Weights of a small transformer language model: vocabulary 1663.
Each number is 50 + 10 x the weight over its row's rms, rounded and kept within 0 to 99. Layers, rows and columns count from 0. The size before them is the row's rms in percent of the matrix's.

# layer 8 MLP down, 128x512, rms 0.272, rows 25-79, columns 128-255
100:72 39 55 37 26 34 56 59 42 62 54 47 38 59 48 37 41 37 58 55 49 50 46 35 54 37 48 43 44 39 42 58 38 33 54 47 42 46 41 31 57 42 25 39 60 48 69 62 37 38 56 37 47 67 40 42 51 64 49 48 42 50 46 52 56 43 37 43 87 40 50 52 64 69 39 68 52 43 30 38 41 33 68 40 61 54 55 34 53 47 44 43 42 45 45 46 49 61 51 57 50 42 47 36 48 50 45 48 47 51 48 49 35 48 49 31 45 49 41 67 52 52 53 67 44 58 31 26
107:60 43 49 71 45 42 53 56 48 56 45 52 54 29 54 42 47 58 55 46 48 46 52 53 61 37 45 55 50 39 42 31 58 43 48 35 41 61 58 47 53 53 59 31 60 46 40 51 58 56 44 44 40 62 64 26 52 45 39 45 51 68 51 63 47 46 42 42 70 37 53 50 33 53 64 73 34 55 63 64 51 44 77 46 43 56 55 21 38 61 49 47 47 40 38 39 60 51 62 33 55 42 65 55 57 44 44 46 47 50 53 60 47 55 69 44 55 57 43 52 54 40 56 73 57 42 63 49
104:56 53 45 25 44 38 37 44 51 52 40 62 48 55 41 39 45 41 51 52 47 30 45 39 29 34 42 45 37 48 47 48 40 49 65 50 52 62 45 44 67 43 55 47 53 54 45 59 49 41 48 62 30 64 53 46 60 56 51 36 45 41 56 60 45 54 49 56 53 43 55 43 45 62 49 50 45 50 38 47 38 44 56 44 65 45 47 45 46 43 62 51 44 47 61 54 41 45 52 49 53 43 56 63 67 57 54 73 45 49 39 43 30 41 46 50 58 59 45 51 48 44 50 61 54 21 44 53
095:46 66 48 55 64 33 45 64 52 46 58 47 53 54 45 52 55 36 48 35 36 42 75 63 56 45 43 64 53 52 63 32 23 59 49 49 47 36 49 41 55 56 68 63 60 45 51 54 35 42 50 56 48 55 37 54 46 51 31 64 45 38 55 41 41 59 45 54 57 63 51 69 48 54 45 59 58 62 54 52 51 58 55 45 56 49 55 59 59 59 52 50 59 37 67 54 29 40 47 46 48 61 60 47 48 50 41 42 33 62 70 40 62 61 62 32 51 25 58 54 48 39 59 59 54 53 72 51
101:34 52 46 63 32 47 52 60 47 36 65 45 45 32 44 41 49 46 41 52 43 46 58 47 36 68 49 41 47 57 56 60 72 67 62 57 51 37 57 64 40 42 64 35 63 52 56 60 47 56 52 39 46 26 43 39 41 54 54 56 62 50 54 36 47 55 46 60 39 41 44 82 52 55 62 52 51 67 54 53 58 57 58 49 47 50 45 40 45 30 46 49 52 49 49 56 44 60 43 49 49 40 51 44 53 51 41 55 43 35 43 65 45 61 56 65 56 45 45 48 44 52 41 66 65 42 42 42
102:60 53 61 48 57 52 60 41 34 54 52 36 41 47 38 58 42 37 40 56 39 40 47 60 48 43 57 62 54 90 28 38 45 51 46 41 47 40 61 37 63 56 69 52 55 45 45 32 56 55 36 40 54 64 51 44 39 67 45 46 42 49 46 57 47 49 49 57 44 46 38 50 51 42 40 39 44 45 32 37 44 53 55 48 29 50 52 33 46 43 52 45 57 59 51 25 54 43 52 40 46 41 44 46 25 40 40 46 35 49 48 32 38 47 45 58 34 50 54 60 39 49 57 35 52 58 57 37
099:62 63 52 62 55 57 44 52 40 35 66 47 52 54 49 20 52 48 46 40 45 49 37 55 50 50 42 54 48 31 52 52 34 49 54 48 51 55 41 38 55 80 58 50 37 61 60 44 54 55 62 61 47 61 62 60 53 61 42 52 52 42 28 62 53 62 54 41 59 63 45 43 58 27 48 47 44 48 46 52 42 55 48 40 49 45 51 44 61 36 48 42 51 47 42 37 49 36 50 56 61 38 35 68 35 50 42 38 61 46 44 57 39 55 63 43 33 57 59 38 45 38 44 46 44 45 44 68
103:49 40 56 40 52 57 41 43 41 84 58 59 59 56 55 52 60 57 44 38 39 44 39 56 52 49 36 57 53 25 57 61 52 44 37 47 37 46 51 52 52 60 70 54 55 62 45 46 54 60 58 39 49 54 55 39 58 36 57 44 45 44 68 49 46 50 45 58 70 54 49 58 44 36 55 58 45 54 32 34 44 54 51 56 50 25 47 40 38 58 66 39 43 34 51 24 41 51 61 59 58 53 28 48 57 57 57 34 35 46 54 41 65 71 55 48 53 23 40 49 52 46 61 51 46 43 47 45
104:62 56 52 59 52 57 48 52 38 63 52 55 62 39 66 69 44 42 40 65 39 54 54 91 36 45 56 43 48 60 38 55 49 69 59 44 49 49 48 61 64 43 55 60 38 49 35 31 70 57 46 60 63 58 55 69 46 44 33 44 62 47 52 47 55 60 39 45 53 55 44 53 59 58 47 45 57 48 57 62 65 67 52 66 48 60 55 59 69 62 60 63 58 63 30 65 70 49 57 40 67 58 55 45 35 48 51 46 50 48 48 30 66 55 56 59 66 59 62 62 54 63 57 48 72 73 52 59
104:42 52 46 53 53 51 44 67 51 46 60 63 79 45 39 29 61 31 55 45 55 67 64 52 43 64 62 45 52 50 56 46 41 62 47 48 50 51 41 24 74 42 51 44 48 37 42 51 61 43 61 59 42 53 53 40 37 54 61 49 54 43 51 44 58 50 41 57 36 37 58 50 35 33 51 60 43 50 45 35 44 41 64 43 60 46 67 52 56 51 45 45 48 51 36 61 51 46 39 69 44 35 47 53 47 43 42 46 36 24 30 58 35 41 60 57 46 56 68 63 57 45 60 53 27 47 48 52
095:44 70 51 64 43 54 43 54 52 54 51 29 46 48 47 45 48 47 41 67 51 41 52 46 61 51 59 54 35 58 47 62 62 57 49 50 56 56 35 49 33 58 59 65 43 44 69 33 46 33 55 57 62 45 69 40 60 52 42 54 56 54 43 52 47 39 49 58 56 57 53 40 57 54 55 41 53 57 27 40 63 45 42 46 59 61 30 47 34 54 40 66 68 56 54 45 55 63 46 51 48 44 45 51 26 42 41 37 50 61 53 49 52 53 77 59 38 34 43 42 48 51 43 49 40 41 56 61
105:36 42 48 53 58 50 54 67 52 54 49 56 44 41 37 60 42 40 54 38 43 51 59 52 45 33 38 69 49 54 39 48 51 59 61 57 54 40 53 54 35 54 37 38 35 53 40 33 39 57 50 62 44 63 41 66 39 60 38 45 53 52 45 63 39 50 30 44 48 50 53 34 53 57 39 42 36 51 58 62 65 58 37 65 53 53 34 55 62 61 68 67 38 51 46 22 32 51 62 34 65 50 54 64 53 45 45 52 44 60 70 45 41 45 54 48 43 45 43 62 41 53 59 48 50 33 40 52
099:70 30 54 33 60 53 54 50 49 48 54 57 55 33 36 52 55 54 66 51 50 38 45 57 49 75 55 53 51 47 51 51 61 40 61 49 53 61 61 64 69 50 58 39 69 55 44 56 51 59 52 49 47 52 67 53 48 71 60 53 41 53 40 52 59 54 45 64 60 49 38 68 57 64 50 56 70 61 55 56 53 46 48 57 50 50 45 45 56 31 51 58 56 53 69 46 50 26 61 38 50 57 59 67 63 45 54 46 60 47 57 52 46 48 41 51 53 43 53 50 45 50 40 41 64 53 45 54
103:46 45 50 60 53 44 36 42 59 48 52 64 58 47 55 57 72 41 51 45 47 40 68 60 58 50 39 62 60 56 46 42 53 51 65 49 50 57 51 37 45 47 59 46 41 51 55 58 68 54 55 59 62 55 65 69 41 55 54 52 33 47 41 50 35 63 51 43 58 58 58 30 60 51 49 39 55 59 47 52 38 67 70 47 68 53 54 66 56 46 59 39 70 45 60 52 49 56 64 62 51 54 65 49 66 28 53 47 51 57 46 61 47 62 58 55 53 59 54 52 54 71 59 56 17 69 64 54
101:48 45 58 36 43 51 47 62 60 46 64 53 51 37 59 56 43 63 44 38 74 48 36 41 71 46 70 60 57 31 54 41 32 60 49 47 37 36 48 38 40 46 33 37 44 54 51 40 57 37 48 55 62 58 64 67 61 30 41 45 62 62 35 45 46 62 43 38 54 61 61 47 55 36 53 57 63 50 66 44 54 51 63 65 57 60 71 49 53 60 40 49 58 43 66 38 46 60 50 46 42 56 52 48 45 61 43 61 59 56 47 65 51 58 60 64 40 62 65 64 48 48 48 57 40 56 57 45
096:53 51 43 48 38 42 43 45 62 65 52 34 53 33 34 46 43 28 46 61 60 54 42 52 61 47 47 57 38 49 64 52 77 49 54 58 55 55 56 51 51 64 51 50 46 48 57 55 64 66 50 34 49 34 48 44 56 35 68 51 62 49 53 59 54 48 57 47 56 34 50 38 60 57 52 44 47 57 61 44 43 45 51 38 33 47 57 36 31 50 50 48 60 40 49 64 51 44 56 60 50 74 40 44 48 46 44 44 44 47 43 62 58 54 55 70 38 56 50 47 52 64 37 44 52 51 45 64
100:55 35 41 61 55 48 52 59 55 52 68 43 47 37 52 60 36 44 40 48 44 40 66 56 49 43 62 51 39 52 42 44 59 55 59 46 35 57 64 56 54 45 37 69 47 55 49 60 44 35 60 55 41 48 66 51 53 54 64 49 54 38 48 57 48 73 37 63 48 40 38 62 52 59 45 35 66 36 50 35 54 54 42 49 34 43 37 47 53 57 44 48 50 38 59 60 66 42 49 50 53 44 63 68 61 51 53 39 63 46 67 60 64 56 40 53 53 44 69 55 52 50 41 40 54 48 48 46
095:49 45 56 62 39 63 44 67 50 49 51 57 68 27 49 49 41 38 37 43 62 62 54 35 68 44 53 39 64 62 41 63 67 39 61 40 48 41 49 54 59 40 44 58 51 46 59 36 38 48 55 48 34 42 24 48 69 62 41 40 66 57 57 50 43 42 42 56 46 53 48 44 65 45 59 42 53 54 46 49 50 69 60 56 51 39 59 34 59 47 35 56 38 48 54 43 38 68 65 17 46 49 47 62 48 46 52 48 49 44 24 43 70 46 48 67 56 28 59 60 51 54 60 47 55 48 34 59
098:40 49 46 63 35 66 58 40 22 47 47 74 51 53 57 50 46 49 72 62 49 65 47 60 57 43 61 40 56 69 34 58 70 48 71 65 55 48 32 51 47 61 46 57 51 45 45 53 59 38 52 37 44 57 51 45 54 55 51 74 63 48 43 65 39 39 46 54 66 47 54 49 46 54 50 52 44 51 60 59 55 48 29 49 68 62 37 49 61 60 67 62 40 69 47 35 37 48 58 38 42 44 53 38 60 54 48 49 36 43 40 37 48 49 43 52 39 36 53 58 43 61 57 45 39 47 50 56
095:49 47 56 58 60 44 59 54 40 56 48 52 34 56 52 35 28 49 45 64 59 49 61 39 56 68 56 66 35 40 55 45 45 57 46 38 41 44 41 66 48 64 70 63 38 76 57 63 59 39 43 48 51 43 52 54 44 55 60 57 45 49 56 45 56 43 70 48 69 50 55 51 39 56 57 34 42 46 64 51 50 51 49 62 49 42 51 39 53 41 41 60 44 58 51 33 64 45 43 55 59 35 55 78 50 54 56 56 62 58 66 53 67 55 46 45 58 38 52 48 52 40 46 38 65 35 37 55
100:64 65 48 46 40 37 36 64 60 46 50 40 62 52 65 51 45 66 47 69 58 29 46 26 51 74 64 53 60 51 47 75 58 60 51 38 45 49 52 77 51 39 56 62 43 45 80 76 47 68 56 80 61 40 56 46 55 54 63 63 59 66 53 52 42 38 57 41 47 39 56 46 43 64 64 57 52 59 53 49 45 43 58 55 51 43 55 57 38 55 48 50 48 65 63 53 52 56 53 36 54 32 45 70 47 53 51 66 47 41 58 38 49 51 61 63 35 66 38 45 48 42 58 47 65 55 34 47
099:46 59 41 33 54 50 37 68 49 38 45 34 56 66 53 59 51 49 73 45 53 32 40 45 35 51 36 51 53 60 58 64 53 63 48 46 52 44 48 23 50 26 53 61 45 40 63 23 58 62 40 54 71 61 65 40 47 44 64 55 32 46 57 56 28 69 36 55 47 37 52 40 48 35 49 61 54 38 31 39 46 49 42 33 56 45 51 56 39 51 41 42 53 53 40 44 48 39 48 57 45 51 32 59 54 76 47 38 51 55 50 39 42 34 63 41 42 45 48 47 62 60 53 43 59 35 51 47
102:46 56 53 46 55 40 59 55 48 63 45 47 51 64 59 52 42 52 68 45 44 53 59 44 53 53 47 49 61 42 40 33 42 40 45 58 48 45 54 33 37 74 64 48 58 55 35 24 47 49 52 51 82 50 56 61 42 38 48 71 53 48 72 28 51 47 59 59 59 69 47 51 46 38 38 53 39 42 48 44 59 47 51 45 60 38 33 57 54 50 50 46 47 41 53 62 44 49 53 52 62 60 52 37 31 52 60 42 46 55 55 30 64 53 37 43 62 57 62 57 44 48 60 56 58 58 57 55
099:54 38 40 65 64 46 45 59 42 36 48 37 50 50 57 42 64 69 45 41 46 39 49 44 56 72 59 30 44 43 48 46 50 42 49 54 55 35 52 35 45 65 64 54 56 64 51 54 42 54 54 49 50 48 44 44 58 40 61 50 53 38 36 55 46 40 27 47 59 49 47 42 50 54 56 58 20 49 45 61 41 55 49 66 56 52 50 55 50 50 45 49 45 49 48 54 47 43 46 40 38 50 54 49 41 62 67 49 46 61 42 53 52 54 67 47 40 56 45 30 52 43 31 58 52 43 56 50
101:50 55 45 64 56 57 58 69 62 46 35 49 56 60 55 54 61 38 56 43 51 50 58 49 39 59 55 38 52 47 50 46 44 60 44 25 38 36 76 46 55 60 40 52 57 46 56 56 49 60 44 63 63 52 67 36 41 52 59 59 69 53 54 35 59 68 57 46 30 53 45 47 46 45 40 62 70 57 54 40 39 37 52 44 59 37 52 62 54 53 47 49 31 53 49 56 41 56 42 73 35 38 45 44 46 56 52 55 52 57 50 66 61 42 47 49 46 51 47 50 45 56 57 42 83 56 45 46
101:52 55 48 51 27 45 43 47 41 58 54 45 37 57 54 36 55 52 26 50 69 53 64 46 47 41 53 34 41 57 39 29 52 55 49 35 68 57 52 59 55 43 64 55 61 48 53 41 63 61 51 54 50 52 56 56 61 71 43 53 47 53 34 66 50 38 54 51 58 50 57 49 45 59 72 45 45 54 50 54 57 65 39 55 63 51 58 46 50 51 46 64 64 51 31 54 49 56 50 42 45 59 66 72 38 50 51 46 52 65 31 47 43 52 52 59 58 48 64 54 55 55 55 49 48 49 49 60
104:69 36 43 57 31 46 54 59 46 58 54 58 34 51 39 54 44 39 49 60 64 57 51 33 36 39 40 35 55 62 36 45 52 40 51 48 43 53 57 33 53 79 71 40 45 47 58 60 58 53 44 48 59 47 41 46 56 53 62 40 40 51 52 51 56 39 50 41 57 61 47 50 43 32 49 46 46 65 47 43 47 45 53 70 43 39 56 45 61 39 52 34 58 44 37 65 69 28 49 65 57 36 35 51 62 46 68 43 34 39 47 46 55 63 33 37 49 63 32 48 43 48 58 46 51 48 48 50
091:59 42 45 34 49 60 46 71 61 56 52 50 29 57 44 59 55 61 35 50 64 42 62 62 49 56 56 30 62 41 64 52 44 20 44 39 71 35 23 51 57 53 43 45 56 33 60 37 40 46 58 38 49 52 49 54 43 48 50 63 54 55 49 42 45 52 36 41 62 60 52 33 47 40 40 69 57 49 44 55 53 52 45 49 48 60 63 54 48 44 45 56 51 40 37 56 44 52 44 42 57 34 44 47 44 38 64 59 57 65 43 28 44 51 48 68 53 39 40 53 41 39 49 69 38 50 53 67
091:53 44 47 58 47 46 63 31 45 35 50 50 50 58 74 50 53 59 50 51 72 59 37 43 52 28 53 49 51 65 48 57 51 56 28 44 48 44 36 65 35 44 54 47 34 26 47 51 57 61 45 67 46 41 26 41 50 48 62 69 56 73 44 36 50 50 48 57 50 50 58 66 44 40 60 52 50 44 35 57 40 50 41 60 40 35 45 41 39 58 54 50 47 61 57 47 26 57 47 52 71 45 49 41 40 39 38 60 50 50 41 48 45 57 53 54 46 40 60 44 43 53 44 38 39 83 38 51
102:56 46 40 53 40 66 56 53 55 43 42 40 55 37 40 25 44 25 75 57 55 45 58 59 37 46 50 39 56 51 42 53 36 56 48 57 54 42 56 53 45 51 38 52 32 48 87 61 34 50 43 37 34 49 43 43 57 37 54 42 57 49 24 45 48 49 53 57 56 50 54 39 51 56 53 49 43 52 45 54 58 38 51 60 56 45 42 49 55 54 38 48 46 49 54 53 59 42 49 69 48 52 50 46 50 65 57 57 35 46 40 43 47 66 37 60 65 33 66 55 54 59 57 52 49 68 30 56
094:52 56 45 57 36 37 53 55 57 44 55 47 46 52 59 69 51 39 62 31 43 51 28 59 55 51 56 49 37 55 43 50 46 53 63 54 56 60 44 30 52 40 63 45 44 44 61 26 18 40 47 47 47 64 37 43 51 57 50 69 53 53 57 43 36 38 38 59 51 74 51 49 64 46 56 56 71 49 57 35 67 40 37 45 61 54 56 48 63 32 46 39 49 53 58 52 18 42 55 41 41 53 44 58 57 63 71 55 68 57 70 60 52 46 50 32 59 40 59 54 55 50 39 34 45 60 49 60
092:45 65 57 48 38 50 54 61 60 51 56 51 60 57 60 49 49 57 65 53 32 50 59 55 55 48 59 65 37 50 62 38 60 36 49 53 59 61 37 59 32 41 59 49 39 55 52 40 57 45 55 47 37 58 41 36 63 58 45 41 39 52 44 45 55 50 46 49 64 51 55 53 31 38 55 38 40 48 45 68 64 42 55 50 63 46 45 54 59 67 37 52 62 62 48 41 40 47 50 42 60 48 59 35 46 69 63 39 49 73 49 41 62 56 52 45 46 49 50 70 46 51 49 39 43 57 69 44
101:41 50 54 42 29 39 45 43 45 46 68 37 57 23 55 36 72 18 54 50 46 60 44 64 48 47 56 60 28 44 64 50 39 53 55 48 47 53 37 61 61 55 67 57 53 43 71 26 57 52 56 49 61 50 48 52 62 45 47 76 31 58 40 53 53 37 41 43 53 45 47 41 60 63 19 43 36 62 64 52 49 61 58 51 59 60 51 57 43 49 47 53 46 51 49 49 53 43 44 49 60 73 63 68 46 36 51 47 42 43 51 68 56 53 50 50 46 50 51 48 52 47 50 59 47 44 57 60
103:50 36 48 33 36 42 60 47 58 32 58 55 45 59 43 57 63 58 55 54 41 51 43 53 39 48 55 60 34 44 56 56 55 34 57 54 34 49 50 30 52 39 45 60 42 35 37 48 46 53 54 52 69 55 37 50 37 47 52 42 44 49 57 45 47 41 51 53 66 49 46 45 63 68 60 46 41 57 50 43 36 55 51 48 39 62 46 63 48 45 65 36 57 46 65 53 36 52 43 33 57 52 61 32 40 33 59 46 59 54 65 45 54 58 39 32 34 45 67 55 62 42 57 65 17 45 71 45
099:62 51 54 70 54 60 45 54 19 42 50 48 57 35 70 58 65 56 54 55 78 40 42 47 40 63 66 41 37 43 48 36 58 48 52 39 57 35 46 65 57 55 68 61 62 41 45 59 46 51 46 43 59 46 54 67 52 62 59 49 50 50 47 48 53 37 37 50 44 65 52 58 47 53 41 64 42 54 52 46 45 51 55 49 57 62 64 48 35 52 43 54 47 77 54 50 50 48 49 24 56 59 41 42 55 43 48 67 65 60 64 50 42 29 80 52 71 53 35 69 52 41 55 45 39 37 50 52
095:45 44 41 36 44 57 52 44 47 49 54 53 33 61 41 49 57 50 44 50 46 43 58 70 32 43 40 56 73 41 48 55 44 56 50 50 58 71 70 81 58 58 62 50 50 63 52 56 44 28 38 33 41 44 36 68 50 49 54 26 41 47 53 59 58 48 50 45 37 56 35 54 57 47 63 57 51 47 26 35 50 59 39 55 61 35 56 47 51 62 54 58 56 48 32 64 46 45 43 57 57 60 56 62 60 64 59 60 40 47 38 30 55 61 36 77 52 40 56 62 49 66 47 65 45 70 42 43
105:54 47 48 47 42 61 52 47 27 32 58 51 55 29 60 53 54 37 64 48 52 58 36 59 39 45 39 47 46 41 52 57 56 48 49 54 52 35 50 54 44 50 42 56 62 49 39 57 30 62 54 55 40 41 47 52 43 52 66 45 40 48 48 49 47 57 69 48 63 52 54 52 47 44 45 52 55 51 69 60 44 34 57 43 51 40 53 33 59 51 51 62 45 55 57 49 46 45 63 50 57 49 39 48 50 63 59 37 59 53 48 72 43 56 41 43 43 17 47 29 64 58 55 49 62 45 51 63
097:37 67 32 45 36 60 52 55 63 39 47 48 48 62 51 58 61 56 57 42 46 29 60 40 46 52 67 47 25 30 30 36 49 46 64 57 51 43 63 39 50 43 37 22 61 57 68 35 64 48 45 54 59 72 52 50 40 43 54 75 43 57 54 54 43 40 36 58 47 43 50 51 49 30 44 45 53 62 44 41 51 51 53 73 49 51 34 52 42 40 50 62 43 69 53 39 49 50 69 57 42 42 53 29 64 39 29 32 57 56 48 44 56 59 45 51 51 60 29 55 40 32 58 56 18 52 45 32
105:49 60 42 43 49 59 46 53 50 48 48 56 33 33 68 70 34 43 42 44 56 51 60 35 56 44 58 22 17 49 62 46 54 67 52 36 48 60 34 46 31 46 51 46 43 26 65 65 47 65 65 46 51 51 71 53 52 39 30 42 41 53 54 50 55 50 41 28 43 47 47 50 50 43 50 66 58 66 57 69 58 35 29 65 55 45 36 48 56 43 54 33 50 48 58 40 69 65 70 58 44 47 54 52 59 49 61 33 47 62 66 49 38 46 58 54 38 60 32 53 43 64 64 51 42 78 24 36
100:63 64 41 41 43 42 54 72 48 50 52 48 54 52 54 42 49 39 34 41 53 46 53 43 26 52 30 53 13 43 73 45 52 55 41 44 64 59 41 57 64 55 35 46 59 46 51 67 56 60 54 53 58 45 38 41 50 36 46 55 56 45 52 41 45 52 55 39 59 49 45 51 38 48 42 45 53 48 53 52 53 59 53 34 57 56 40 53 49 54 47 50 42 64 37 54 52 46 64 46 53 49 59 53 51 18 32 34 53 31 45 42 25 67 46 34 57 42 48 45 53 47 48 59 56 43 36 37
101:48 41 48 58 33 46 50 58 56 52 49 37 60 34 46 68 47 50 35 42 58 47 57 60 61 35 49 33 58 61 52 60 44 42 50 39 46 51 70 53 35 49 60 58 25 62 45 66 61 46 42 59 42 53 46 43 55 45 53 44 57 58 59 44 46 40 61 53 46 45 48 53 66 41 36 59 60 48 47 55 65 39 48 62 51 44 55 53 69 42 46 34 44 46 36 58 48 52 58 63 43 56 61 52 41 43 44 46 67 59 63 24 65 40 33 41 47 43 63 44 57 60 60 50 60 34 28 48
093:45 52 46 53 39 46 46 74 57 45 68 63 52 46 45 74 27 53 57 66 50 42 45 57 70 70 38 54 56 65 53 69 69 40 47 46 37 57 48 33 43 58 68 48 54 55 28 51 50 65 49 52 41 56 56 59 55 58 63 55 50 51 49 44 58 49 50 42 54 49 50 52 41 56 51 43 66 48 46 38 41 68 39 61 51 50 41 40 48 46 56 41 43 48 52 55 44 49 54 45 50 46 41 50 57 34 50 25 52 41 43 69 44 37 56 54 51 42 47 56 41 68 59 45 46 38 53 77
100:34 43 48 53 39 61 47 42 46 52 58 71 55 54 48 39 49 47 50 65 44 27 28 54 70 59 48 47 47 53 43 49 32 52 43 63 62 65 63 38 42 53 50 38 46 52 39 60 39 38 37 33 72 59 50 62 44 52 52 29 62 56 46 57 44 62 56 51 55 71 54 59 44 47 33 45 66 45 42 67 54 39 39 35 49 66 46 58 49 37 38 49 45 61 61 51 48 46 57 43 52 58 49 36 40 38 55 66 50 42 50 58 59 54 46 50 59 33 21 41 41 46 47 45 56 44 45 51
096:36 30 44 51 54 41 48 85 57 43 69 51 53 63 53 30 54 42 48 34 55 45 54 44 58 37 54 53 42 49 37 52 65 43 50 45 52 47 51 58 61 45 55 27 37 34 61 35 54 38 50 45 53 35 52 53 53 48 45 26 29 49 38 44 56 68 52 43 41 54 41 41 44 41 39 45 55 50 58 57 27 48 44 42 36 45 64 56 44 50 48 39 34 61 43 37 52 59 44 50 65 43 41 57 30 31 44 41 43 44 47 45 54 49 56 61 56 63 47 32 34 41 34 44 61 52 49 60
092:58 61 44 40 58 54 52 16 58 33 51 47 64 58 49 47 49 41 63 65 45 50 55 40 39 68 66 46 51 69 44 45 52 44 48 34 57 59 50 66 38 63 60 59 39 29 47 64 39 67 53 77 48 40 41 56 65 52 64 40 53 42 57 47 49 52 66 64 64 40 50 67 54 51 61 38 48 57 58 44 65 38 51 51 46 33 53 64 56 55 46 40 37 59 48 47 50 45 61 54 44 51 39 35 45 58 31 57 58 50 59 55 51 47 59 51 50 56 60 78 64 49 48 54 54 44 65 47
098:42 65 41 38 61 49 58 37 42 50 61 49 40 38 44 53 54 38 36 54 57 60 43 58 58 48 61 50 58 52 46 50 57 55 33 27 52 55 44 40 40 49 48 54 44 36 43 51 60 43 59 44 52 36 51 49 38 39 44 52 39 43 49 58 34 33 40 50 66 53 61 70 37 58 44 49 44 45 70 61 47 52 51 51 45 48 52 43 49 34 35 53 37 44 43 45 29 53 39 45 40 47 38 54 36 44 79 50 32 61 40 30 55 47 43 58 36 57 35 61 44 42 41 38 41 36 51 58
100:67 42 49 43 47 66 61 59 45 57 54 74 32 34 38 63 39 56 50 38 37 57 62 55 50 57 44 41 60 45 58 48 31 41 55 54 54 37 41 66 34 52 45 37 47 46 76 52 45 51 49 35 45 26 36 41 57 45 34 66 56 47 44 52 41 39 45 54 40 50 41 47 38 51 47 30 59 48 59 34 61 54 35 37 35 51 38 44 51 38 36 52 49 53 44 35 57 43 41 48 63 53 52 25 50 48 49 49 50 46 55 48 47 58 44 47 67 66 52 43 53 62 43 48 39 43 62 41
095:59 60 44 49 49 54 55 72 48 33 36 57 37 52 46 57 39 32 71 54 37 61 35 45 55 45 48 46 54 54 58 55 63 51 58 64 36 45 52 56 25 49 44 66 55 61 48 42 43 57 47 44 63 66 55 29 45 56 47 53 42 47 49 46 34 61 50 51 51 49 57 55 45 41 50 58 51 60 45 43 66 56 50 54 60 69 49 48 38 37 42 51 47 50 44 31 49 48 35 38 49 69 60 61 59 51 51 52 54 46 19 67 60 53 48 54 50 32 50 36 49 57 46 63 54 45 53 40
100:42 36 44 47 37 51 38 29 37 43 59 36 44 53 46 51 64 62 36 48 40 59 61 35 47 48 58 57 46 54 53 29 59 53 55 39 43 46 64 65 35 68 40 57 57 54 45 60 61 44 47 31 45 64 47 44 45 74 51 47 39 48 61 65 54 61 60 50 38 39 47 48 40 51 65 46 61 50 27 44 37 69 48 35 52 45 49 38 40 52 34 52 49 61 55 24 42 49 66 40 58 38 53 86 37 17 61 47 58 48 59 45 71 51 52 69 53 36 68 43 61 67 38 40 34 33 52 40
105:63 40 45 27 39 69 60 44 45 40 39 42 47 42 38 46 38 50 56 37 53 47 41 49 40 45 52 51 48 40 49 50 58 61 36 78 46 31 51 50 81 43 43 45 64 63 66 75 51 69 50 43 60 57 43 27 56 50 55 46 57 43 52 59 45 42 39 65 54 51 47 50 47 56 42 50 49 58 41 48 44 43 39 43 63 61 38 32 48 39 53 49 57 57 52 54 56 42 37 56 39 45 63 48 40 52 73 41 48 53 48 26 47 45 47 36 59 65 47 62 59 32 32 67 43 45 51 50
103:38 34 41 71 65 57 56 41 54 66 42 63 57 48 47 47 45 58 53 58 42 51 59 45 43 36 44 41 51 54 58 69 41 57 52 35 50 54 67 63 69 54 25 48 51 46 48 54 36 54 41 42 58 55 48 63 44 52 45 39 39 47 66 54 54 42 50 53 54 39 58 34 59 56 64 26 42 47 55 62 56 43 55 53 31 48 44 56 55 58 62 48 44 52 72 40 57 62 45 48 58 58 63 53 62 46 49 49 59 60 45 44 56 54 45 54 56 51 39 44 50 58 56 37 48 28 34 48
099:50 54 45 68 62 61 44 37 59 55 34 60 43 57 55 58 48 44 50 54 56 52 49 73 53 69 45 51 55 57 70 57 24 58 42 41 47 51 41 51 56 46 39 54 50 62 65 45 56 64 54 64 60 73 62 54 31 29 47 61 43 51 61 54 46 53 29 56 50 64 55 53 42 55 34 57 40 34 58 54 48 59 45 60 61 61 50 51 45 52 60 30 68 36 67 56 42 50 40 48 40 53 44 46 57 35 57 49 58 58 33 53 20 55 57 50 56 70 52 62 41 48 44 28 59 64 73 47
099:48 43 48 46 47 42 43 41 50 31 66 61 52 53 51 50 44 50 70 33 47 63 60 60 55 36 40 47 51 56 52 72 44 57 55 67 39 64 57 46 54 37 44 50 48 48 38 35 40 54 59 52 29 42 35 40 57 66 45 48 57 42 56 68 53 60 55 52 46 47 46 50 44 56 69 49 58 50 41 43 64 51 48 47 58 60 52 48 54 38 47 72 48 29 47 44 46 44 60 56 63 50 60 50 39 65 52 43 58 20 51 59 41 44 71 61 60 42 57 46 50 53 56 56 26 33 47 57
106:52 35 45 34 55 41 49 38 46 37 48 58 55 60 62 53 63 39 49 51 67 55 46 52 34 43 47 60 60 57 51 49 79 41 54 57 43 56 76 23 53 55 57 40 74 52 44 59 49 48 46 54 72 75 44 44 66 55 47 50 50 54 64 66 43 34 45 55 43 50 67 41 32 58 58 55 42 59 51 35 50 68 52 64 47 51 51 46 50 51 58 64 46 42 47 50 45 50 52 47 56 42 64 48 45 50 63 52 61 58 53 48 46 53 40 58 42 55 58 54 62 46 47 59 48 53 61 55
091:45 46 44 55 51 57 47 53 47 25 51 52 43 53 43 43 42 51 56 47 40 46 30 32 41 70 53 48 59 55 43 41 50 53 46 66 43 55 51 33 60 71 57 51 49 50 35 38 28 42 51 47 62 54 52 57 43 43 52 54 40 41 41 65 45 59 32 52 52 52 39 47 40 56 65 48 57 36 41 60 48 44 40 40 54 52 46 43 64 41 37 43 62 52 56 41 72 50 48 49 34 67 61 58 37 44 61 39 45 56 45 58 64 27 49 32 62 34 53 37 57 43 38 60 51 33 48 50